Weights of a small transformer language model.
Size: 16 layers, width 448, 7 heads of 64, MLP 1792 GELU, vocabulary 32000.
Architecture: LayerNorm before each block, biases, ALiBi.
Each number is 128 + 24 x the weight over its row's rms, rounded and kept within 0 to 255. Layers, rows and columns count from 0. Numbers have three digits each. The size before them is the row's rms in percent of the matrix's.

# o: layer 8 attention output (transposed), 448x448, rms 0.335, rows 240-255, columns 112-223
# v: layer 8 attention value, 448x448, rms 0.121, rows 241-255, columns 112-223
# q: layer 8 attention query, 448x448, rms 0.112, rows 256-268, columns 112-223
# k: layer 8 attention key, 448x448, rms 0.11, rows 256-267, columns 112-223
o240 095:158090126102112109126126119099127152127147126117169087109116088100124058131149129105142106117172140113110104134154117135148151085114103143125145145151103128128129170139108129148173100150152153166183101140107131138114103103097118093169091168155123178155127130115090119112121100153113176134202141136117096077115096166127125136112135136119
v241 094:116148136119117151078120141140121076145099172144149128139181119132106137161100099179120119150153139098140135123152108157159139099108135129094093069157109128064140141113138125160092123135156133111130139144118136137144110135100152119137116153132154139117121138143109127122141155137143134142170140101150113146137127144157163079117150143133
o241 094:135107117101142128185156124171086155127148117101131153122139145132159085081146132127170144104179150117129183173090127157139084147169136122176135148109127096150145122174099089141161110107129106146133111101140118128132104146123123089100124115108094131175127133099144120128101139147105103124108129128140144159148137113125107149134152101133
v242 095:117153107112103095114108110087105130120116134135122099086133165123081152136141085117133122125154147158073147154148079094133088111139134139129108112168109116128143125170172128170118145110119167165108108150137114115092149146154169121091161133140124115132107108093105177147121129119151182136116126108145120076116123113094163168225095127122
o242 097:158131117124139146126159097161142090120109130129147196155138115132138109077123154140118147143066088104186127135158142127136165104124138118113125152071149160119095188103134117095111113155132093118154110133131112115147127154186135130113134124164116146134112152139154103103111096137111094139124154144103164153138144144128134081063169138142
v243 095:146108169092120115124105133108156117124112114137094147137141086089138146096125148085147130092128105092188087126153100157161107083119140128105103115104115168157168113082163141110164103096144109167124144172113119131141109138161108085093126108165101127099115135143108170096103108086115132134114093114141129137168096127110140148177129118167
o243 095:099149093108117144154093107104113154135115110121158135118133138140081156097147130204098171145112164138079136101119140097126162130106085149107141136167116130121077101162087150186114136135111156114144139129119142097094132126110134140131132114135161117141171144199142126137175144165106114123128140105162145124089129134158122116131106154135
v244 093:094117151126153156093110097149132157132120148108140142149115102128164116109133139139132130150138110142098139157128140129135075173110102137116167187135115097091155086127145120139131132146108090117162096100107121125136157138105090104113090124115136090144152150122143088133104133176150126122154094124142136146138108150166096095093075128139
o244 092:138109111155173130120188145115113137118127098146104132068082095139106128133120139125154109110140164141125113119066149092128177151140152085143126101137126128157115152110124124110133147120118162140104100137083145103109103109108118162150110144130139160114115111135120112144123131124130125127122117137092120147119160134137156130148136074088
v245 099:116117145172135096140154111107185165173112152091138131142161161103120120104132105112098130117106142155110130073096141119144130139101122101128142127096109111131135101140078111106142184145161175132111106124130180122149132083148182132104106095130169122110134116171121121128118140108100127139101106155177105108122087116136144150139117148135
o245 102:118113142121106151127126155109131083145098114130091098145109150111102146131107102117130136151109102127125143144117110131103131148154111152128099195175121133135155153129149075139122070126128117140131165131135106104133146147090107113140103169152098132180078139079126122147075146139124134130124141106121103133159143136111101127140111145166
v246 094:123140125152120114128090118130141113156114106117158125121120124098142127105124130124119164122114157154088091129130138122093105071075112121132188087109126123102148123151171105125140134089115116135126106115155113156130147155141089109112078150135124117090118127146161133125153099163148117111108090138135119096129153109131107092172138127094
o246 094:118114146127128174128118111158135156117142142126100153127129134132143103130110153140153095127122101073125142167165093090153128121129106127050112112117119117117111133115122126138157119143146122129149152141135123136101134122125165148122182126151152115117105106133103110130131129152122080137160151098155130144117096135138111157099133143195
v247 097:149110119146124082130117120127139123123133145146108120132024128133120107193185119098143133169152136147100134153103123151117107144122097091100148143157101137102159101132127139170137119072106155158153137126139176146134072120133147124108127117144112110119116113133108130164134125105143086145152161215146140129109111115140079094148106126128
o247 098:153128142118148133135169112106123108114148107129156136103151140127152097142121131142107129122137120131158117118152119094144145101174170142141089113117086063139039108126120127118140165134124115167130119121107121112134140136138139168116145125134156142128139107121152149088100132098173173099117139096141094130144159153084189136099137142110
v248 094:140148130088100145124152103148134065103148141166112113099103069152141138096112170145138158091112142127113156150139120145112113128114181103125103121144143143142115109089158144172123155101172176159125128126147145102162123102120131106141151090155078112080127162120156095137144138147131106071150162165170122146141063133092172131107100087142
o248 096:128100120147152125139125185143109131148116129118164142154203096155099137168150104117099117137134116090108122134158140103151158142107112127171127120158086148136100111110109096096110119081129072113126137156140137181130125123119140137138095166156143122134122085130088108096153098118100165123107110100083147123158143184133148120129090166142
v249 098:167125123184144107132129120111138110115128121128096096115177156123124166150166144132139147113103086114162090144129099127155156173150114123081111116103146129123146132120119111130120142109116135102097117111093151142121121120100066148124136109152136132106118097141164136158156105099122089137089090131076135139088079135118132138135145140153
o249 093:133120160095154098144128115114162131142091123108112145142078108104134135106097137146125190115093138152142151135092097122099162121101122114137153092110103139078149118092152181140124125156184151074146157148156108115094127133127175097075119151150134149133154113114132127081086131121094123154116170143153122097108107128144089092171104100117
v250 089:126132129126119112140132164119089161180133143130139105144162148135114114133165133159114146154169123150087149107116200141095140120129114138116139145127151159101135163122139149148129160165138099124127102097105163142099113136133121134123120110114159144155169131089096116110124142159127090106128118120126114104130092083137155138077125160145
o250 092:133122143146142147139160088129129161110177139129115168146070163161109143132135158121148074122065123109146094155121086099126148125102158136106069115155154113137089106134101106125164107066146143119137134126110133088119145085125077128144128141126106157088102123109139142154127174106125157129125115154141129103129140137111111087146175120115
v251 092:134161135146102091130093142107097121117140130138133104137123117161129100160126114120118155064164129084100135130079179134092126146131123159118111178102132088144160145159156176167135116151127103117158118100127122127138114123095131104139133097172123130128162125125136126136170114097167146112157118123098119121112160116116148120120139143158
o251 092:097134139118133182134123135148124148162138084113178187114128142115149190127162100127105104166118128137131129135137124134136123125138188136119176094151142138128103096114093091095166156132155153114087166084125091138074159183124133126153134160111186122096112139101132074109097154142127158152129153150163098169115128111133135118143123112119
v252 096:150107153126164161082113147140143162174162121139159104125111132106097139119126149100158181151120093172141086110133133122105112149119122090158113114162093113192085106109115111164177145083122101158121127143145114073099128108143133086140117162158119122152124154110178134138123155085121149139139121144161177156127161092108131092112133124092
o252 097:109120157165111102131136106117113094137160123140109130087126179126131141143116099167136109117108152089132152102136117090186135180121105164092163148171145139121201099120109168113114112118141148114105127139131172171119123151073107153122135122113135132129109124142080133111126076113125144064145126132108119084123115127126143142109116140116
v253 092:146114102118113160186103094119151149137102157127090108109140153167148158096171137143141086119123108170164141098100122156139089102169118093140144134126153139130147118084142096120128137140109100135131117120119132125143109099147085100126158109140126118108138148104072183108123103138110109128152154110146114110111118137145146114121109120156
o253 093:130167157143145139112127191101157096157134110113134125122083108090127115119102169113099153156110129082127091116120090125104130145145117172134095124107108106139149109153147128114092135120139161119131108147133117157118110133137126159103147118153165130150176081124171106113084172112116146119136108140156156144120113107121115158118149120104
v254 094:116150134148139140139118103134155115170154073140168116128131094119161152125112138119139122158142119202116139085106099147113120122117111116118157132095173095133138121155107134129145125166100162142105118182128085118140131075116149142127128126126131136176177080111134143106117138076108095132145159125110136101118195138089131150127116136092
o254 097:113083114118163128116147095108135155105094157120148120125113168110098101098115078148124138119168136099162150130151133109177126126128135176145110145100150159155125135141136121118106167111145099132124152134105109127128125142151146092130141152118132157091155145098115116134121118123155171145108150157110124157136095101157102122141120153182
v255 090:114134121144150126133140174113164123144118135110173140114201136104095109123162142089112115063109140143104102097126164099137119136123116138117144138127071131172120080111136128115096122128108127099097109140152106141125124120149084117090077115104112143113143097096161124143155138151120153149126127175130147134150103183119153146175113100132
o255 092:142138165164140156150144136133074110115092058124100143125084115112180108120114099160120118138168138099163108158132083130147100110164137107112104151096116116105160138094128096097178135115131113133123125117108117103133133131101132097150139140155161105147117142089095124101093125110137101159125111147098151121140169162118071109137115134131
q256 106:130127123063122153130066123141140130149149102105168159145114085123175135145155096115119118102134126089118094133117130153166156168113126117145148132132115120140130131127160137114125134129121141136129145115116127131074107157140096139122129136141134125100112104112127114099106159130124121144147128163120129119124177114107152131141160139121
k256 102:091134151112127144172106161129191121164110118104105121135124104109124171127155122112111158117158150123173089111118136143125071125067096123115132141081175145124099114174139137132120141180121124130097118134138108150114179120167102113136099132129144145135106128102141148098140150125196091113138127138130113162181146097111113092103107108140
q257 106:158141142163140105149122138174147132136092119123100161156109156167125111135117114138147143111159122200091121116145118101106114105109085122172113162141139103116173116128089105127116082139069121138127109161134164088155097109132127126126137141167132147150158098089104131183167079163137120132129104158171099151082136120106171143152093140106
k257 102:156129094175168141140085140132114108130123139106124158156149123142101094137131155089138120106134132108145136128139113160109119101109149119162141125098076144149157151093105125123118125122101146158132138104111161129127068159183139159126115139143112139193123115131133190131107136141128124108160112112121117138095135095107166128083137194134
q258 107:141157111142117164102122103099157119110110134113158124178130150105125083104140157109138120178118076136093117134119100119111115135148158127129147135122155112127128120109120069096101136151138109119144160123140136113143100156078096138143119134144100162141167125128096067118126138151125186125149136150141098105112135119104139124143101133127
k258 106:156152135173126148117112131175173105103130115123120110131119121088116118179155119101138147141151095165103134068139105158162128124107102113169135084146135133116134110115110112155103165085098172106080139129066107126086155095148091154129161108130098130142141150122063099128123134133167115154119144158110118070124167149113127125095113122128
q259 105:083110130164143141120137101095099101147124143084121113145146147153112160155159096137138134129122085132130170138132111105109101121081143143139137102121126122103126154110155132120135077116132127129121155172088106110093144093103095166154121122135154101114080162093115081113143143165179141153129167102134157105131132125143115116132104102100
k259 105:117146133164121145114173123129199128110151144117137165140149139083105151136177139164137117133152095090162131111112169121141124099153116138147131162152123170148119165123107079168154117116106122132097084128165128144106140133181102125076111147101133067119143117152123131103148133098114138148164103139103113138149110070151148128146133110160
q260 101:143157118153144101126094170099124083104135152067158127154153130108102104145093119120155137137092119099113121129110137132105142122120117136093156133106153138198102157116122134106140061155142138123131131101067064132075185114091123063104113125160125130149110138145159145164084113152157127114086128153154126109142140107102106138145089140132
k260 102:156134137131106099118092129102142168137193135120192154087099134136110119099128110111133110113107125110196123084108086076095098138172086139080162157125137135174098186135145113141120107118150140150154117085085130125091152102140133121127097101124113134133128119101111122132118128145128151138154162153112117122111112133134157143134137126079
q261 103:099137125143160110146130097128102099158137131133102130101129123138138124119142107120180098137159099135156107114140058116152126143124138176091166129124167103112077111138136160109092138136190134110151120147127063125123092094109082138170071157128153142174103119106136086160077152157112125146116143148109117143126151121139149151110136104145
k261 106:105122174110160118109136110107165135166098140139131169152068127121137094138114106127135151119122124162156145143127121127141172138082098177155087122088117152136127139096098119137162159148114107070173098197121142112089152150156106145147163134125121091080110116110128121105150156157106142176152130144097137163156096141108126143150137135131
q262 103:134136121171100109123110096127169132128097123128145157088112176117111108134133093094117153087132146173114164129107141151137114128171130124124132164110146091161134139163147119150138149131127137132159145143130134126149196148145119095106126135183144157097131133144132105118122145130102117126118119139127150097140132146108144135095130105149
k262 104:119093160163111106099156105078120151118166179104143138105091150102096149120125136059172148138096144150130115164103113145119091131118152150136149169151117099164122125185157115146121137128130134130144121142103144124155108144126149112089136144134161137111072123123122112127100115081172109144142163128139121078148137163124119105115165130143
q263 102:140197142105117138123134127099167091128141134134140171121148150134144117140140137143068105131099126136111106147130101142090103167158127106152143106140144108138117114091098116151157181150088127134120132135136121116160130086097153128120119133107119100167097123129125139108118166155152108110109128138129127117117065149096136129109115145135
k263 099:190120117123065139112099124108195130107139136122077149125151107119153155139126127154099132176104111121090141152090090145177118101144101125114131076098139130143123098118143127138137120146093155142131100136128144123125165134094094123112131146139147071120088116126103129176086174127146094120146150139155127118127138094119124135129115141162
q264 107:123090130136155137106102132086143158083143151135129064126122144123111116162130121139141139172117146108118104116129135099147150122161110097136126138128120144114163116147118107140089113116141176123144124150145131120169144111119147103174126131092130160110096063174166101171097117137158117151115124133132150144137132108136117135080184109154
k264 108:106119128138168095088129182129137104186108130160144111103124119132114180144166150166141131120091113084119091111134160124129171124137130131128163104137066114104156125182132135163117103096069156125127116178114136128154145132127139125120156129101110106099114109130129129126150135145075167125117154095098141142146116159126182135138121145160
q265 102:116115107151100094147135176140131143183148124156101081165110099146153123127144097149073138121104119132168154128163160111109128137124112123139133131143161131117182125072090157086182079160124149110108048135157152114148137131123109137161153156134147120111117097128144110154115116138100150145100135086105140107160101141136108145148153141158
k265 098:104141118128167118112079152145114110090116093158079134138131144197139101130116127152119172113070030140119146152147114157161099161140125132101109103134154135099139168111129122155122161144107085127109119128103117149160125157083141157100108116124157135126100150145098097183128154128145111092098115124125114111148126172133108110147131148160
q266 109:112126111166109154127109108101159162117148131123155136121160142135144096121161106126140134145109146124133062144131140139138101169099168129118110120161105102090111133117124136154082147142076118100096130122143116109158163174137123088124107117107101124096151150103190125131118132126118105146143103177139091130142122113136161178127172143069
k266 105:123095147149097131173129119170087138144087119125148129141139139144153133130125118080099109104105119147107157161138127160089120091144121061093128117121134089129120112114136163105083165138086087150140113130148114125166144161136148149133104111120108153084139153140127135129111139124123120167096180143087121128118141089140146085126118119123
q267 103:136124159094141148119134144114132126174093159170158157179132061137154112137120149159147116087132110125113122080136107130085144142117096146096148146124143139108135160169116117121093117137105097167114170133116129073121122101114129136133094153129133109143163129165137155143101134148083054117119150116146130117161080138132116151132076094113
k267 105:127094143107138140122092108138143105120125104134099161164131119143120133113098136123133111121082105135100120134110093137135093164097075104124151109144128107125142170157132110123125141108146135104138176112166133081110103127116117141100151197144149159111112147135141139123134154154111143128144114130174101110109151125131152151086094121112
q268 100:134135104124104132135123168127147101125116129160151169145112152138175125183145133099155113149163146122119091129135147121135153109169132099110137146105120117116098165124124122157118154145112168158193087182168133115155151088166083121136127105168113158158145142125137130077193096117169137134110135159154100151141103137124131110102127113106